Part of a small language model's weights.
Training: a variant of Muon for these matrices, 248M tokens, 15162 steps.
Each number is 200 + 30 x the weight over its row's rms, rounded and kept within 0 to 999. Layers, rows and columns count from 0. The size before them is the row's rms in percent of the matrix's.

# o: layer 4 attention output (transposed), 256x256, rms 0.154, rows 155-189,218-252, columns 64-127
# v: layer 4 attention value, 128x256, rms 0.117, rows 91-125, columns 64-127
o218,097,219,204,218,245,185,172,200,215,220,200,286,171,161,229,227,224,166,171,155,231,241,186,212,152,191,196,233,145,196,192,168,167,185,151,216,193,211,188,189,226,210,253,167,170,191,199,177,210,225,202,228,211,230,172,206,226,240,151,189,154,170,214,179,184
v91,101,156,174,157,219,208,222,167,236,180,244,200,210,221,141,216,203,218,232,200,219,236,193,171,208,165,149,215,162,228,218,187,283,226,169,155,218,157,191,140,213,236,226,221,229,180,213,175,212,197,203,198,174,201,204,162,191,212,208,197,214,165,261,213,200
o155,096,231,191,199,226,211,213,204,213,202,226,210,190,207,206,221,229,159,199,111,187,192,171,201,212,218,176,243,183,271,170,240,238,163,220,247,204,163,242,135,274,194,206,185,204,205,110,216,210,227,235,176,196,210,273,209,214,220,206,239,176,226,238,202,217
o219,097,168,239,173,249,179,234,170,153,182,193,236,205,210,205,164,176,229,198,199,234,199,209,202,230,170,232,173,173,170,217,241,194,215,177,163,177,195,204,243,165,220,185,191,215,201,269,150,202,225,191,203,155,195,170,200,188,166,217,221,198,186,182,188,246
v92,103,188,206,232,216,226,189,199,205,187,203,201,205,236,245,190,217,173,194,197,179,195,189,264,275,146,178,193,173,191,143,185,167,189,126,158,231,148,254,207,264,233,215,132,205,215,197,163,227,220,214,202,211,191,224,194,183,221,192,221,257,165,197,195,216
o156,101,203,192,202,209,236,183,174,215,229,179,174,199,184,227,249,206,192,160,149,164,172,268,201,218,193,209,195,235,182,219,163,219,221,228,184,192,235,229,183,228,196,258,264,263,173,187,156,206,180,151,262,181,175,199,171,207,250,238,159,180,211,186,215,190
o220,100,206,175,223,166,203,232,181,187,184,205,196,228,204,179,152,192,195,216,199,241,224,202,207,166,232,181,167,206,258,217,214,230,179,149,205,203,234,232,277,197,199,161,214,195,198,171,226,165,180,184,197,243,218,160,221,183,156,232,261,160,166,225,191,225
v93,099,214,206,199,124,198,187,239,216,169,233,213,235,201,133,205,216,216,218,257,197,164,222,157,227,212,233,167,167,195,213,273,214,240,235,151,262,194,224,234,249,211,193,228,219,224,184,162,156,125,192,199,184,201,235,246,181,231,198,188,194,217,202,209,165
o157,093,132,194,183,268,217,141,200,203,228,185,196,186,216,199,178,213,179,243,287,210,200,215,175,270,209,199,252,160,167,222,210,195,197,233,182,216,182,136,177,206,187,192,182,188,175,152,190,153,204,254,205,255,206,195,169,235,225,165,195,226,231,201,230,171
o221,096,205,198,199,200,190,193,221,175,225,224,225,145,202,240,185,208,161,157,177,171,177,186,221,166,237,181,236,195,217,210,170,136,214,174,225,177,209,214,198,191,200,168,170,190,252,180,245,178,232,208,167,219,202,202,230,162,185,165,177,190,225,208,170,266
v94,102,230,167,206,167,182,192,201,216,222,168,232,179,206,169,226,238,225,233,207,218,200,183,214,170,170,193,187,204,204,228,252,212,168,189,117,218,141,179,200,218,232,183,200,207,193,179,183,207,191,194,222,199,177,271,187,212,162,171,172,177,212,179,185,164
o158,093,181,256,233,214,168,158,185,196,233,200,170,196,151,151,182,197,154,151,247,197,186,171,115,151,235,195,242,140,206,238,178,204,200,180,276,148,149,197,250,131,226,234,184,193,196,163,206,173,175,208,232,180,168,199,191,227,174,194,201,218,191,218,230,224
o222,103,187,200,103,166,221,234,195,185,235,178,156,187,232,203,172,211,194,205,203,197,250,192,215,209,267,172,177,184,231,194,221,154,194,180,185,177,214,233,177,207,150,264,190,195,209,179,207,222,198,213,191,170,163,166,183,179,221,187,223,160,194,191,221,178
v95,108,194,154,183,134,252,162,199,182,146,186,164,185,231,151,176,234,169,196,232,202,166,214,206,184,202,191,233,150,186,239,181,173,218,213,225,208,193,198,160,195,219,186,229,192,222,243,152,227,175,200,178,208,186,229,217,228,209,220,187,175,241,254,185,255
o159,095,195,235,204,167,201,136,218,194,239,218,188,190,150,200,225,209,233,251,180,158,201,164,249,264,224,167,141,184,180,197,217,201,210,187,147,236,209,213,168,208,231,232,228,156,129,204,190,240,226,260,222,268,196,184,246,153,176,195,185,148,230,194,207,206
o223,105,207,174,229,195,223,224,192,225,199,219,212,148,187,189,214,166,208,193,212,299,231,219,220,242,175,217,176,233,218,246,221,212,208,131,247,174,293,108,184,217,201,183,209,259,180,169,185,185,232,188,166,168,171,172,162,209,168,127,153,184,190,194,210,178
v96,104,235,206,219,195,143,125,158,165,164,179,144,250,237,192,230,175,230,193,246,196,229,173,215,189,116,194,206,230,201,178,204,195,226,214,157,237,271,192,220,231,216,245,197,211,228,211,183,199,230,181,176,226,198,199,219,207,208,157,172,188,186,167,170,195
o160,099,208,196,128,217,241,222,199,219,225,223,263,191,145,149,176,251,249,193,138,200,205,213,186,166,183,183,201,186,210,219,222,190,145,219,229,220,215,177,127,178,187,190,212,175,161,207,216,155,183,266,212,181,209,193,201,172,224,250,158,232,193,180,165,224
o224,094,152,202,213,168,227,232,173,213,193,211,200,194,143,217,214,156,202,233,212,207,163,220,136,266,200,184,173,217,195,206,197,181,201,156,197,223,202,167,214,231,185,192,217,220,197,189,203,224,193,225,237,214,173,249,172,192,169,219,244,221,217,259,198,179
v97,108,204,197,201,171,160,263,175,191,190,250,229,186,245,186,205,200,180,214,193,221,249,179,227,162,217,209,176,187,161,224,220,237,175,246,136,191,213,237,222,183,151,189,271,220,223,183,180,220,191,207,235,266,183,175,237,162,184,189,214,229,248,166,188,191
o161,109,186,174,186,195,197,164,209,272,234,175,185,192,215,119,244,200,223,237,192,232,197,161,155,185,206,106,203,274,235,222,198,211,200,163,189,228,197,259,223,199,215,254,173,180,205,199,230,163,171,180,243,164,159,196,184,232,212,216,184,177,246,259,181,196
o225,098,166,177,248,172,217,235,214,165,209,193,196,192,207,191,226,232,202,193,246,175,195,217,180,267,208,187,219,180,237,163,156,190,167,111,219,170,172,211,206,209,211,175,175,164,194,171,162,221,224,183,215,211,200,212,188,185,169,262,180,157,183,221,242,192
v98,105,168,213,153,201,192,175,225,233,189,237,250,182,212,204,178,203,190,216,180,215,189,222,259,230,182,151,153,223,185,202,197,291,160,147,186,167,234,226,215,204,180,211,179,166,221,200,201,176,186,232,196,210,221,225,183,227,199,149,215,195,191,210,232,222
o162,091,169,175,183,214,224,247,191,193,218,164,181,204,152,212,185,216,185,188,201,208,251,194,224,161,157,209,217,202,212,198,203,208,193,201,145,233,254,229,118,168,180,186,154,174,177,183,173,222,191,207,164,230,201,208,159,202,137,185,188,219,166,177,196,283
o226,106,235,194,267,136,191,230,217,210,170,196,223,258,249,218,210,222,207,171,221,239,154,245,202,197,176,185,180,150,224,223,209,178,173,218,282,127,222,245,240,138,210,198,232,214,203,213,214,198,186,164,237,204,180,195,180,190,188,216,154,195,195,218,218,209
v99,101,208,205,209,215,203,248,234,241,217,182,200,203,214,144,209,213,184,255,124,218,180,187,170,224,229,237,252,221,217,212,237,184,228,179,246,219,219,219,212,190,235,193,261,173,151,233,215,207,225,233,213,158,182,202,159,253,208,184,131,198,176,169,236,110
o163,096,262,181,219,169,196,189,182,210,184,211,277,168,213,234,203,217,206,186,223,207,198,201,179,166,205,186,145,177,176,209,178,181,220,196,208,229,217,187,227,262,215,191,202,221,224,233,181,227,166,212,153,234,195,168,163,179,211,221,219,216,179,196,239,177
o227,100,224,219,168,266,231,227,205,221,204,216,204,210,206,189,217,224,211,185,204,250,227,185,241,238,240,184,202,173,207,176,189,210,173,183,184,209,169,196,155,184,221,155,221,204,163,134,136,224,194,203,215,192,144,179,184,266,167,164,210,189,152,218,157,190
v100,102,196,179,189,168,237,161,255,212,261,217,159,166,142,148,173,226,245,219,231,182,231,193,182,190,154,183,216,125,169,143,180,203,238,212,228,239,260,168,290,176,237,246,212,199,182,189,188,193,251,231,165,212,164,167,262,216,184,101,183,249,189,180,216,187
o164,093,213,203,173,246,250,218,210,163,180,214,232,215,249,165,235,161,159,202,209,166,254,203,222,191,201,233,174,218,165,215,218,183,169,190,182,203,208,178,136,171,183,216,169,166,205,197,210,237,162,197,167,175,256,267,184,241,134,261,183,159,201,245,150,206
o228,097,120,256,235,222,178,218,198,215,184,174,177,194,236,199,219,216,235,197,203,244,222,228,189,225,245,229,267,211,214,217,205,220,209,248,195,140,223,148,169,140,172,175,180,197,270,183,177,237,193,202,231,243,214,149,180,173,200,215,202,215,193,215,221,231
v101,098,235,210,217,198,180,194,222,245,215,188,229,211,170,217,192,199,206,186,212,223,204,194,130,181,167,191,236,208,132,195,224,237,209,194,222,203,197,219,188,174,209,163,214,183,251,206,174,212,227,258,154,194,175,220,192,192,196,219,210,229,185,178,216,180
o165,099,191,221,159,291,216,238,220,200,151,223,223,199,191,220,193,238,205,169,181,170,232,246,203,167,204,155,242,212,89,183,206,200,179,208,244,227,210,163,215,179,226,212,226,167,210,216,248,187,176,219,199,183,198,177,166,189,159,176,151,191,139,175,185,233
o229,097,181,226,224,219,236,205,235,154,225,218,175,196,199,165,224,227,160,205,226,225,212,172,236,227,227,254,204,225,211,156,205,192,195,161,144,216,211,221,212,168,200,214,227,236,212,187,227,205,166,186,172,186,192,201,183,230,217,183,195,197,221,225,222,153
v102,100,244,143,222,228,198,214,217,200,185,184,213,229,219,148,236,235,188,233,206,185,213,185,235,243,245,237,161,210,238,142,167,170,226,202,225,172,219,209,208,158,196,202,153,270,219,235,212,230,163,237,144,214,251,199,214,233,156,248,195,207,202,170,164,188
o166,096,167,142,235,232,158,192,263,206,238,196,177,164,151,154,205,216,201,195,208,140,203,200,249,187,255,231,220,273,166,204,200,227,214,231,181,201,187,147,188,211,190,199,179,230,221,229,176,188,214,241,195,166,204,203,211,248,219,234,194,238,272,184,202,157
o230,095,210,179,188,194,238,232,181,263,233,176,178,212,253,236,185,246,184,172,191,236,183,209,152,210,234,188,208,154,191,197,188,226,231,158,179,211,226,230,225,244,181,193,238,195,224,239,229,221,181,151,233,219,209,234,213,170,223,221,226,254,165,221,250,197
v103,103,168,210,216,166,207,184,155,183,200,214,182,157,169,271,199,175,159,184,204,192,225,182,153,210,186,207,172,212,237,199,221,215,244,190,199,199,190,174,218,165,266,182,161,194,217,159,199,177,168,220,205,214,180,163,223,211,198,215,168,228,179,139,180,240
o167,098,182,161,156,215,194,198,191,172,165,234,156,208,215,122,218,200,202,193,205,194,180,280,220,193,163,188,144,150,142,187,202,189,215,221,170,196,192,227,202,212,173,189,212,198,201,204,229,167,228,163,201,158,202,163,224,173,209,205,205,239,251,215,227,230
o231,097,214,176,176,236,176,197,161,186,236,210,186,204,248,185,168,204,150,177,187,200,144,213,218,215,206,195,255,223,178,213,151,190,177,122,195,202,236,141,210,172,219,219,218,171,135,190,191,214,205,200,185,202,192,233,200,201,202,211,168,198,223,171,234,170
v104,098,191,179,179,206,175,285,178,210,191,229,208,236,231,130,243,190,176,195,203,188,201,182,157,239,188,198,227,152,172,123,192,228,142,235,197,269,163,192,212,193,142,255,193,153,236,199,196,190,243,184,202,175,250,208,235,261,213,215,225,246,174,201,159,234
o168,097,185,210,151,245,243,226,195,203,183,240,243,178,228,199,131,217,178,199,248,147,192,225,262,188,187,208,196,184,224,224,168,271,189,211,238,222,174,207,126,228,224,161,197,155,181,179,162,231,170,190,199,201,207,201,149,167,231,225,164,228,234,161,187,180
o232,095,236,202,232,169,230,203,218,235,218,200,197,175,154,228,220,168,243,239,226,231,179,194,238,233,191,126,144,247,147,237,250,193,201,190,170,166,195,259,233,244,203,177,165,219,183,207,232,160,222,187,185,160,208,225,161,179,163,168,230,155,202,193,183,230
v105,101,251,212,198,246,222,207,171,221,188,234,200,233,228,194,168,235,231,164,208,198,157,201,218,214,132,214,245,179,169,191,263,241,216,197,197,180,214,195,248,182,208,189,180,164,223,232,226,180,239,225,176,215,212,154,211,260,184,163,191,169,209,218,201,211
o169,090,199,234,183,222,199,232,214,209,170,198,194,197,194,231,224,206,211,218,193,211,235,254,210,215,246,205,184,184,192,190,250,202,214,149,174,254,233,244,253,223,183,157,216,250,255,201,166,253,198,211,201,220,221,225,123,202,199,186,223,195,223,166,203,223
o233,103,149,209,217,248,160,156,191,196,192,182,271,212,223,207,212,184,179,201,269,206,147,184,183,268,232,174,224,196,228,221,138,191,175,193,207,184,184,205,197,217,251,200,180,226,213,220,167,143,177,203,200,244,194,221,149,190,239,244,201,176,211,201,184,196
v106,103,234,223,250,187,234,151,188,236,224,220,158,237,198,215,189,194,171,176,204,212,226,195,190,233,208,171,247,183,227,166,168,238,227,219,206,189,162,195,166,161,225,170,186,221,243,205,197,208,213,166,191,222,229,133,162,184,187,180,223,204,270,194,228,217
o170,097,240,250,248,189,226,183,232,152,180,161,199,193,160,212,237,189,212,199,192,206,227,126,154,195,214,192,198,192,178,178,213,214,190,241,225,206,199,220,208,297,149,220,191,209,172,150,157,167,220,185,192,211,159,193,206,186,214,200,195,200,157,220,181,201
o234,098,190,240,244,227,147,191,151,232,198,217,240,186,218,183,188,271,181,216,233,218,225,226,228,187,181,212,194,227,139,212,224,200,185,149,211,151,254,178,170,148,240,209,215,213,217,202,244,199,156,230,213,224,181,249,253,187,188,240,236,208,218,186,203,184
v107,100,254,147,174,157,248,229,185,160,190,188,164,214,218,214,200,155,254,199,159,218,187,192,241,208,241,214,213,204,205,201,249,246,203,234,176,144,213,254,158,193,173,190,245,201,221,197,201,142,204,201,207,202,141,183,176,210,189,162,159,171,154,204,195,135
o171,088,214,187,192,289,170,205,238,222,186,220,218,226,188,179,180,168,235,164,190,173,240,177,172,212,204,264,185,208,153,142,235,184,264,267,219,186,172,193,243,148,180,205,168,201,222,215,232,249,240,162,180,175,178,177,225,182,194,179,216,172,199,262,209,241
o235,107,194,241,209,162,194,234,194,222,200,202,222,179,196,225,187,209,167,223,214,176,203,163,191,197,201,205,175,173,177,208,167,186,150,176,231,202,196,253,123,233,237,202,220,217,209,207,192,207,241,190,170,216,216,195,225,171,200,211,199,229,220,243,130,212
v108,099,237,238,202,165,206,151,170,176,218,214,203,171,197,224,140,207,156,198,199,150,200,241,222,256,151,197,179,195,208,237,173,204,215,183,165,246,203,143,184,152,179,234,184,194,229,188,160,241,139,228,176,188,180,203,180,189,213,192,269,224,169,180,203,202
o172,099,159,175,218,165,128,140,196,182,164,100,185,189,189,242,223,206,166,178,183,197,197,237,197,187,232,195,229,245,194,254,152,252,238,220,186,213,222,285,227,196,142,204,186,170,173,161,239,178,216,168,143,224,224,189,249,212,147,171,262,179,172,181,162,269
o236,092,184,198,202,235,184,218,183,280,255,250,215,206,174,158,209,165,209,206,185,213,216,146,189,224,203,243,213,141,223,148,170,225,196,188,213,138,206,251,233,263,206,154,208,228,269,223,202,133,207,205,203,212,207,185,230,195,223,200,160,230,255,209,231,188
v109,105,247,259,179,208,181,227,164,262,250,169,186,149,207,216,188,214,213,198,217,206,203,153,187,235,179,234,220,241,196,206,202,181,208,231,229,128,219,249,190,246,178,240,236,198,268,203,259,238,211,174,183,217,212,182,179,223,163,221,187,196,191,258,184,255
o173,095,144,209,222,189,198,149,232,204,165,212,196,211,210,203,231,191,156,221,252,191,193,223,254,183,185,192,237,202,228,235,185,188,180,237,173,208,204,144,250,150,202,175,213,176,225,236,203,135,135,234,192,198,183,242,214,183,217,189,179,179,156,209,205,197
o237,108,211,230,250,162,188,199,218,173,206,223,196,222,200,212,196,197,242,158,236,188,220,159,220,190,251,237,174,180,217,193,227,221,211,213,219,243,150,231,197,232,207,179,223,220,200,174,153,209,217,204,204,205,171,190,203,182,206,171,232,196,202,194,211,206
v110,103,225,221,288,131,158,145,216,244,188,138,237,247,170,160,196,145,188,239,199,194,211,165,244,236,191,220,218,190,198,225,179,188,198,231,244,212,218,206,196,162,161,234,168,214,166,222,162,266,188,202,243,155,248,220,216,177,227,218,203,235,201,173,210,205
o174,099,197,186,227,196,201,173,195,148,206,203,205,210,199,158,179,185,180,195,217,208,216,209,140,108,181,192,212,254,183,217,204,207,194,199,204,209,193,205,207,219,176,188,256,169,225,203,217,200,195,230,177,184,190,205,184,152,206,181,216,216,226,215,201,224
o238,096,229,219,144,212,217,160,249,196,167,210,197,240,173,159,244,242,214,235,186,218,177,184,191,211,235,162,213,156,145,156,197,173,156,224,169,237,188,152,236,202,196,234,205,151,166,211,213,189,244,184,179,202,192,170,203,178,133,206,193,159,184,175,229,229
v111,102,233,163,214,217,168,159,154,154,206,220,213,229,190,183,196,218,159,169,167,222,125,215,233,162,192,199,176,199,219,234,172,182,221,176,143,218,167,237,241,225,198,206,234,145,248,224,220,174,183,165,239,184,215,189,179,204,184,200,209,215,252,184,205,210
o175,091,196,160,222,147,210,148,174,184,189,222,193,222,180,228,173,221,184,245,219,166,224,147,220,196,207,251,234,244,230,222,194,266,170,189,203,215,190,184,237,226,180,238,168,201,147,199,208,239,232,152,151,233,161,208,252,220,224,194,244,184,219,222,214,214
o239,103,162,259,198,182,216,228,207,176,209,205,221,197,170,247,191,207,216,221,193,214,215,181,215,173,220,214,191,210,180,229,248,186,264,228,204,196,224,216,150,175,219,192,220,262,218,198,200,197,204,270,234,225,246,281,176,162,172,225,236,221,204,233,175,227
v112,103,151,225,213,207,159,186,166,143,197,219,249,230,213,195,175,229,273,205,219,146,217,174,202,172,192,207,182,201,151,161,194,204,202,144,189,234,148,200,174,199,215,211,204,177,163,167,188,187,169,206,184,173,230,194,180,211,164,195,148,255,216,197,212,227
o176,091,211,196,216,222,237,258,249,199,184,127,205,222,222,182,251,176,141,192,227,172,175,283,236,226,198,179,217,204,194,249,228,200,190,200,240,225,210,282,246,257,237,227,223,215,215,195,201,223,195,154,193,216,155,189,203,187,152,185,228,230,231,224,203,205
o240,100,197,204,169,176,207,170,162,189,196,225,194,219,182,240,202,228,215,214,225,223,208,162,189,240,141,211,204,200,180,258,160,166,195,238,186,161,209,146,210,234,188,211,181,192,244,220,213,169,152,272,251,210,185,202,147,239,172,213,212,182,171,216,255,166
v113,102,128,191,176,219,184,251,204,191,174,161,223,188,200,239,181,190,208,196,216,228,180,212,185,277,234,186,138,183,190,161,218,171,191,192,191,178,211,217,225,192,220,206,196,232,198,161,234,184,233,222,215,198,196,141,226,195,214,201,191,183,189,249,184,136
o177,090,219,213,213,144,219,227,174,226,169,196,157,162,254,163,220,201,196,88,214,233,220,212,154,165,185,178,202,158,154,173,207,228,180,190,234,200,181,225,192,186,217,197,158,269,213,236,192,204,180,235,219,212,251,203,189,167,207,245,146,249,195,159,188,274
o241,108,211,194,215,211,216,173,205,258,189,161,228,213,253,153,199,212,198,254,159,147,227,205,199,206,138,196,179,205,184,214,192,249,185,168,190,188,198,203,200,236,200,222,149,175,182,187,197,200,224,179,182,216,221,223,226,239,209,225,223,217,228,193,203,200
v114,097,203,261,208,272,141,188,200,235,196,186,229,177,214,172,187,152,137,190,182,173,186,207,219,164,160,167,252,214,176,184,157,106,169,263,189,186,191,201,209,210,225,239,171,186,166,211,173,227,203,179,213,234,192,218,219,158,171,234,171,197,199,175,136,136
o178,086,162,180,138,215,198,213,193,184,193,141,191,186,223,172,162,185,204,239,233,243,136,213,215,249,206,224,212,186,227,198,233,193,178,183,198,223,248,214,163,231,175,215,236,182,209,157,209,165,192,212,189,236,217,247,190,235,254,211,178,239,139,253,244,256
o242,101,188,181,194,200,201,258,126,172,163,243,178,241,182,189,242,196,180,199,196,232,226,228,219,163,228,163,162,154,165,213,233,164,206,177,209,212,146,194,162,158,223,151,180,266,188,187,197,179,161,263,182,172,202,159,240,197,222,201,171,184,174,193,198,251
v115,101,200,205,197,155,221,199,200,214,220,233,223,216,256,213,209,201,258,185,186,223,195,198,140,187,190,114,175,133,189,178,190,182,234,174,180,240,226,193,165,203,209,177,192,186,213,154,212,205,233,213,177,150,231,161,207,154,204,240,226,187,184,238,188,210
o179,090,183,203,203,230,188,171,219,247,258,245,176,163,194,235,239,206,178,160,164,145,208,195,215,197,215,224,227,218,198,226,256,179,238,218,222,240,208,240,153,178,245,189,189,211,251,207,194,190,185,222,168,190,231,232,147,189,230,224,212,212,232,241,217,195
o243,099,241,204,288,236,181,158,211,228,186,111,218,178,196,225,179,203,200,218,275,177,173,208,208,246,248,170,229,189,139,199,170,223,212,191,222,169,178,200,160,139,204,226,214,206,216,259,212,219,205,166,225,229,227,178,233,250,252,248,242,245,185,153,213,153
v116,100,208,153,191,219,265,190,178,191,240,207,253,213,232,203,170,187,179,220,210,139,179,227,175,196,137,212,215,201,230,139,196,276,186,183,227,217,138,278,227,264,241,185,193,214,239,243,219,192,177,203,239,144,164,203,232,169,237,179,205,189,226,210,224,173
o180,099,153,195,177,236,213,207,179,204,137,171,187,229,165,153,190,164,186,176,174,223,212,232,221,192,163,239,183,191,218,180,235,199,177,200,170,241,220,239,211,202,234,198,206,199,212,197,248,225,210,192,155,172,247,221,135,240,208,205,184,221,157,207,197,156
o244,102,256,181,249,167,220,276,267,217,209,193,224,197,204,193,192,195,176,188,224,190,210,138,220,239,237,212,225,166,190,238,113,157,221,169,219,175,184,228,187,234,178,214,203,218,226,192,163,243,224,240,247,233,218,255,186,213,219,162,207,183,209,148,171,269
v117,100,201,233,185,155,163,160,300,171,149,210,179,205,179,206,221,158,148,173,160,162,294,170,282,170,199,184,238,136,203,232,231,228,197,153,182,186,200,235,216,176,232,183,179,192,212,240,213,216,199,190,218,211,168,192,211,240,156,213,197,188,199,152,182,204
o181,088,213,174,124,217,225,202,217,273,215,150,210,187,208,202,199,220,250,166,238,198,178,162,180,172,213,161,206,244,200,180,233,217,215,205,169,198,184,228,251,274,179,199,171,177,214,148,190,194,222,181,200,219,227,217,216,213,228,181,166,202,202,261,239,204
o245,098,172,216,174,221,200,185,185,231,197,156,206,213,130,221,225,178,157,230,197,196,232,280,175,228,243,152,203,151,168,194,202,201,197,147,220,205,183,168,218,183,186,244,243,214,168,209,199,139,205,252,182,214,127,240,209,142,241,223,256,215,228,251,184,253
v118,102,133,202,248,212,260,208,198,193,219,200,198,214,221,204,223,152,235,181,219,215,238,217,254,236,201,195,281,210,174,204,185,160,183,204,191,259,204,238,238,228,201,127,230,155,207,195,153,215,233,193,161,217,146,228,228,228,196,198,199,220,162,237,198,211
o182,090,211,246,233,177,175,165,220,233,201,164,251,243,190,231,201,208,195,174,206,227,190,201,213,170,187,195,203,146,227,144,217,209,172,173,201,222,250,169,203,229,203,231,192,190,210,185,154,255,193,175,211,210,239,165,133,178,175,169,250,257,199,140,224,207
o246,109,196,175,165,242,220,193,193,115,177,181,157,194,204,174,190,205,270,238,150,169,222,178,219,211,176,186,218,192,232,220,129,135,201,242,179,170,138,197,222,185,198,193,221,244,178,159,245,227,201,235,186,201,196,232,245,194,180,196,182,116,217,189,186,218
v119,100,216,239,237,155,193,188,201,192,162,195,137,188,240,193,220,175,235,195,207,228,243,225,193,200,143,202,208,224,226,213,258,222,233,213,207,251,166,223,143,215,190,184,239,175,160,197,154,217,191,216,269,232,182,188,226,203,247,184,218,213,190,230,229,131
o183,096,139,167,170,149,200,198,271,202,226,266,199,187,214,118,170,210,230,199,188,208,138,187,205,139,252,202,139,194,159,177,161,176,177,210,174,177,179,196,218,205,223,171,219,189,191,205,270,266,226,191,110,181,253,212,188,199,231,260,188,183,259,209,160,212
o247,103,230,236,222,237,227,242,177,162,234,202,195,168,150,197,184,144,198,225,264,213,196,240,149,182,186,174,185,228,232,194,170,239,172,153,218,225,218,193,214,179,201,179,161,183,241,252,186,217,205,207,191,184,179,193,187,190,191,133,146,222,186,233,189,217
v120,102,226,142,244,167,231,241,190,226,141,209,178,165,189,242,205,195,184,204,218,198,257,212,229,227,161,173,148,181,189,220,226,195,215,218,204,213,212,212,193,156,171,272,176,197,185,255,240,195,177,156,204,208,189,201,183,176,193,201,253,262,185,260,179,189
o184,098,184,187,265,194,230,210,240,180,195,203,247,188,233,183,185,239,187,190,196,268,180,164,210,242,204,216,185,189,212,180,206,217,172,176,146,203,210,171,218,213,194,182,239,201,197,224,224,151,188,166,181,174,203,201,195,225,188,202,209,217,174,192,174,266
o248,097,164,196,203,201,234,179,189,189,155,149,206,219,177,250,204,166,218,206,238,180,232,211,233,230,242,187,232,169,230,180,189,174,202,205,243,174,197,195,229,189,208,207,204,169,215,171,190,185,213,194,235,224,254,219,234,227,234,243,270,190,245,207,254,188
v121,099,201,242,157,194,195,217,205,161,229,235,237,149,193,165,211,175,207,213,186,227,180,187,229,211,183,219,158,230,172,256,182,185,158,241,209,213,185,207,207,135,213,208,250,245,194,190,197,196,219,204,164,192,185,214,216,221,191,219,226,192,172,248,203,191
o185,088,158,215,208,204,140,190,228,211,262,159,231,223,221,185,148,223,229,238,173,215,203,190,228,151,189,202,244,192,150,157,241,181,171,164,190,244,164,210,184,238,246,205,192,198,171,210,172,215,166,206,182,214,178,256,195,240,199,211,170,208,209,213,186,239
o249,101,195,149,157,195,215,217,211,212,175,147,187,204,236,253,198,212,208,155,226,166,157,149,155,178,178,170,211,161,226,194,186,189,161,285,178,185,236,199,213,187,202,184,143,221,186,175,179,200,227,209,221,191,187,196,160,236,171,228,199,188,183,189,174,198
v122,099,215,193,227,182,232,236,211,141,165,176,230,212,201,218,215,224,206,252,226,194,209,211,234,176,222,184,223,179,208,236,208,242,189,200,185,205,227,175,160,197,201,142,199,131,202,205,247,201,220,182,195,174,188,167,242,196,236,136,166,226,229,168,177,236
o186,092,219,232,167,236,178,183,196,175,215,204,185,235,191,183,252,182,195,191,223,234,173,164,212,187,252,206,195,208,192,258,139,205,173,210,235,220,223,257,178,217,151,190,215,204,180,171,227,203,208,215,186,241,238,221,169,196,166,240,208,145,187,209,151,144
o250,103,191,199,250,171,186,238,212,184,151,161,153,214,111,181,165,207,156,233,205,166,200,210,220,244,219,242,212,201,202,166,172,167,173,157,219,214,200,209,202,218,183,223,153,207,231,199,172,193,180,232,188,212,187,230,206,202,217,222,206,228,225,172,206,193
v123,097,220,213,196,207,205,188,215,188,220,183,230,210,217,129,198,205,259,158,204,254,249,208,149,182,223,187,207,180,209,228,187,211,223,166,254,151,214,197,204,184,241,227,195,217,188,190,219,200,227,254,169,179,181,246,216,254,204,206,205,245,246,209,212,242
o187,096,195,207,155,246,203,180,232,191,160,181,150,233,222,92,234,187,177,263,205,204,185,158,206,238,152,192,207,216,212,147,173,206,149,228,232,202,175,150,206,182,155,174,212,159,185,205,139,205,205,173,219,171,187,199,192,139,232,257,250,172,187,195,180,234
o251,096,183,204,219,130,207,223,229,235,233,192,208,182,226,230,147,187,264,183,155,190,204,212,194,275,221,223,231,180,235,192,158,218,191,234,170,198,249,206,189,237,208,189,235,199,193,219,229,216,227,180,195,207,206,153,142,215,169,147,170,268,226,239,193,170
v124,105,182,255,186,200,222,234,245,208,219,189,203,180,206,195,189,274,208,156,172,258,220,171,176,184,149,204,207,208,180,242,263,161,171,245,213,199,254,232,184,189,173,159,161,160,218,190,213,215,228,167,183,203,221,191,177,207,204,203,204,225,165,223,229,224
o188,096,187,206,207,201,205,192,169,286,209,195,199,142,194,162,196,173,199,203,231,194,229,199,226,178,187,229,154,215,199,168,197,176,227,220,181,200,187,154,218,253,196,188,209,208,204,180,186,176,193,265,120,244,265,186,243,197,276,234,201,208,166,168,163,180
o252,102,197,214,194,146,236,204,194,178,145,244,199,251,160,204,233,197,169,200,190,170,258,218,192,230,241,188,223,237,190,207,194,276,201,241,210,154,191,220,201,218,174,168,211,208,227,247,201,146,263,173,175,162,236,178,160,229,185,204,229,177,227,253,166,187
v125,103,193,193,237,170,201,205,167,231,239,209,191,213,160,198,179,205,224,241,168,183,197,206,172,201,190,215,229,175,215,211,167,224,204,181,224,233,219,169,228,181,245,158,218,202,214,136,251,286,288,209,202,192,217,201,177,225,171,211,201,160,230,224,200,202
o189,096,226,211,171,190,197,197,226,227,198,185,148,225,176,240,216,192,230,136,140,133,226,202,231,228,183,206,206,217,234,254,189,185,200,257,216,218,201,213,162,174,160,254,151,202,174,165,238,239,195,211,210,151,168,221,174,210,185,170,183,176,181,228,197,215